Weights of a small GPT-style language model, trained from scratch on English Wikipedia: MLP 1152 squared ReLU, 457M tokens.
Each number is 128 + 24 x the weight over the matrix's rms, rounded and kept within 0 to 255. Layers, rows and columns count from 0. Numbers have three digits each.

# layer 13 MLP down (transposed), 1152x384, rms 0.034, rows 955-983, columns 288-335
144144109138132125142103136119119168129124155112171121164137091125167104170139158060117127131149140175121145075098123102135111114119093189143097
103127135132168129125132059090109100138127127116110104132134172125122119167154141141127094145108102087120136148132094145169124134157141162142105
160174150111145164108142145120125109070125147149125114144124146106163090110170132176109126073185127128146095132121141136120153127101103119120131
129076124146118094115110087127177122091140083072156132145100085107126155142097164137147193100129083132116172140126142091109123082114103116149124
125157113150126133104108155142121131146118102152121146124115128119101151114133173112140086133144163100142115163152100128147124081134131138170095
114171123106144125109108148106121069117131131109109158117149108144145126174122110134123150133079094135097108154117146145164125160107130115070171
123137083115177104114129100139130102131089111082112112127125095156112145121142089106081153140141147134118090143148128126126119113123114137131089
131190117130120171101097121088116168162158140094103137137110148140109145105093092118107099128139105136126183122079145148111095144141133145118115
127079138085117128110146132138117136116150147125127113119149108120142161137120145137117103140096147095148123120153108129141058093129126109129141
117142133120113109078126131106070130112136114127094110108134154122125147148113153145116166130115093107109138118149129156137111100099105102091096
164125140169109111152144177145108149170158166124090149134096141127112111153127097121117140077115093165152099135138119112082148091130152136075106
120138124125123082079113131151135176106158132113078093104145131155144126101146144136123148080117174142120154135081117096108110146136101171109134
129117110159118128144121132118149111117108143110145158095106122119150134100134141114122114095170148113172088138113126111120112125157103110147133
137169118100125142114127105090164084174126136148143100125108121108146104102090134168130114150120133124102097151142098115143118135130128089104104
118132100142144137144144135107125139110125143117121145165081127139125117126142100112137160136129095129141116112087151107122133115132133123142142
111070120152098114162065120103109113126131135122202101120166131179116134153122139129098135130093105121144119108115150164152109087105085182142119
133151157108105146192136087128125147071123085172105111170125148152090060155163166143129088093107083157121154078111077104114127109161165116130122
114118105129134135130143103124137134117094098135120089165114134148123098156107175118110158102135102141091160105156108124145117098106115147112135
170128101108106107111136094156153117174165105151100140125135104150128102138128130116128148145113108123104128145116051158114140108134177125108108
147151116120117115110120127088098093130131131150147113164110123112128103135144145110096148146154132108087174105137167111100116086121143149105119
090139103100145153120147141089150154093128152137139129126100152121117085136128145124145106139106138113108164143155098127137140137121132111167132
125139116175109147114142111113098136126129116114115117106105157135135132156133140125141141091099111117152141119130135151165126119141144111112104
102165126160175119073138150125152148149115087141110122154113133123162151153147169167109128092130151169137123142102135170185151122114162145179153
162147096098083126104153050162134101093120140138130138162177132142125131146089125149148129103111097111136109139124119076141135147152128104124185
135123126139119149104157092100109101145114156044122175133145195122121070137132141121148156112088111155104185114116133125151115141122125087104116
136135105107111157132113140114163138117115156068186167096093069167129143150095159093062124158111131139103150154120152126150146136122089095098114
140154166112145168100162142124229047105108106140145118124104131136110089118108124138121104097135126109129120161080127127125091097108120125106112
161119147142162131144146104125123102114157110124118111134183132124109100146119117133125132095108123123136153155161167152175087114122088138160104
138113150109094118182116109137105131134148107126102118119125108093155162126117131114104119115157153143162109158130176122148152153126090151155130
# layer 13 MLP up, 1152x384, rms 0.0401, rows 956-983, columns 288-335
134148151108121133116119101134158129128118134111129093123140128115120126131091135107130144157160077107129115121124168148125156148163160123114122
108102155143114143140127075160125122139117136147181087114114133100124164118108159139143118106117135116110165146124122134149165115108157122159143
106123161137137156158102110133134141135122131144114140182117149141117137127166101110091138116132178079107120149126126144132113109143139131131117
120121053133135182137134119164189120165093170150172109112150170146138177102118108126139164093118127137094134154120111112119118120136106133140113
131135096135138157150174142154137134126105138134143134117131166086153136148149144142138159134117071162171153143114106120141182116107157119125111
125139138175167127149124123136119125116105138094133115111120115110149135098161125129110125164134149162181128155141118125161107115146128188131115
113128127148125134135106127137147158168129113144122094142136096180168133117155122110167126109119134097157168107135117099132132155174073131109152
088107145171153123154150122109135106137126115147153135138106134129124126114157129150127132128133119130115106091124098149145170112117112111105150
084150101165176124131188108110157105129118148166139138167125099138103101128120151124150154134111144148156107122122123101097138116107108164131115
113088153127131161108084135129142154142113124152160136131132134139099177136112135156113169151101167112129118171164107126133132120178167139091160
129140097071148173118162145138109148124130170132113124134143129118143116129188123167118140113089154137108130114110151089109133183174091130162120
114102126146094160178140110125147122109101158110142144118137145097138137101132127112107115130140169117128134174115134124108123099120129104138147
127130077118159076134116097137115125153118133128100136144149132148121159117126119132157135119143135098131143133139112130138105141122108132111098
115138103083104115116127094138095163139079113130111114146116135153150160127118153103152117114118109125112190162121145166164129130131132129127061
147111146182102129141189182171191154127103129111147182092109122161131113121158094139133154148151096118112140198112135120124139112159117091136110
131122087126116134098124090106103118172121118096174137129128125150112196118137180113138112099136136127130111162118122141171130132152084117139122
131132140168114136154167113147096132137121122165143142122156133108078118121112131105090131151134081141121153108138108117133130182132098160110146
107125112130149133117125145148103120150122158104179103130155124101103078134118081159112117107129145129107113135106181139115138137136138091128099
098095138122167143059121119106156104115128154098120159158153110156128135082104104113121196169096129156140172142117119161119096135126117149141101
114115134154103109150106114116153092104133133118106110139131126142122145153140135170156150119111135154160168162146158126159106184122201143115112
119086137103135107122153118143132118156117137119113137121123163169134127106171125134114144116107139089090124139125126092149077130123120131114113
105147126111159161141157138117114150124124142127161118156153121077103126105137133142095157122163085118118161125109121180148091119153117201153116
113099162158161144094103104156175097100167143094121123119156141124096143124134144135114114118119153088092147138146108130112117140128130176145157
090113120090115140114165128138174139123130145096148195143134133120147099087152130159180118130167122118127155131102091124186130108177147094103157
101146126098176159186113128180153124115121170142152127120150125119113155102128132143142120143123139155084104152104138144124138117157113085080165
139139096114143148118125148115137137151127096126086116130117148130111095142131137098168181157162184102114095126122104143161091126127114166131119
115085157140152124109125129144128125109138118135138149172107112110139141111127114141167140129100153136110176128110129136177144099145105125151161
085139155129132133159110066126109145125120143122120103124162124129112141122129106137090154179116139159143131128144088148142110165153150114123055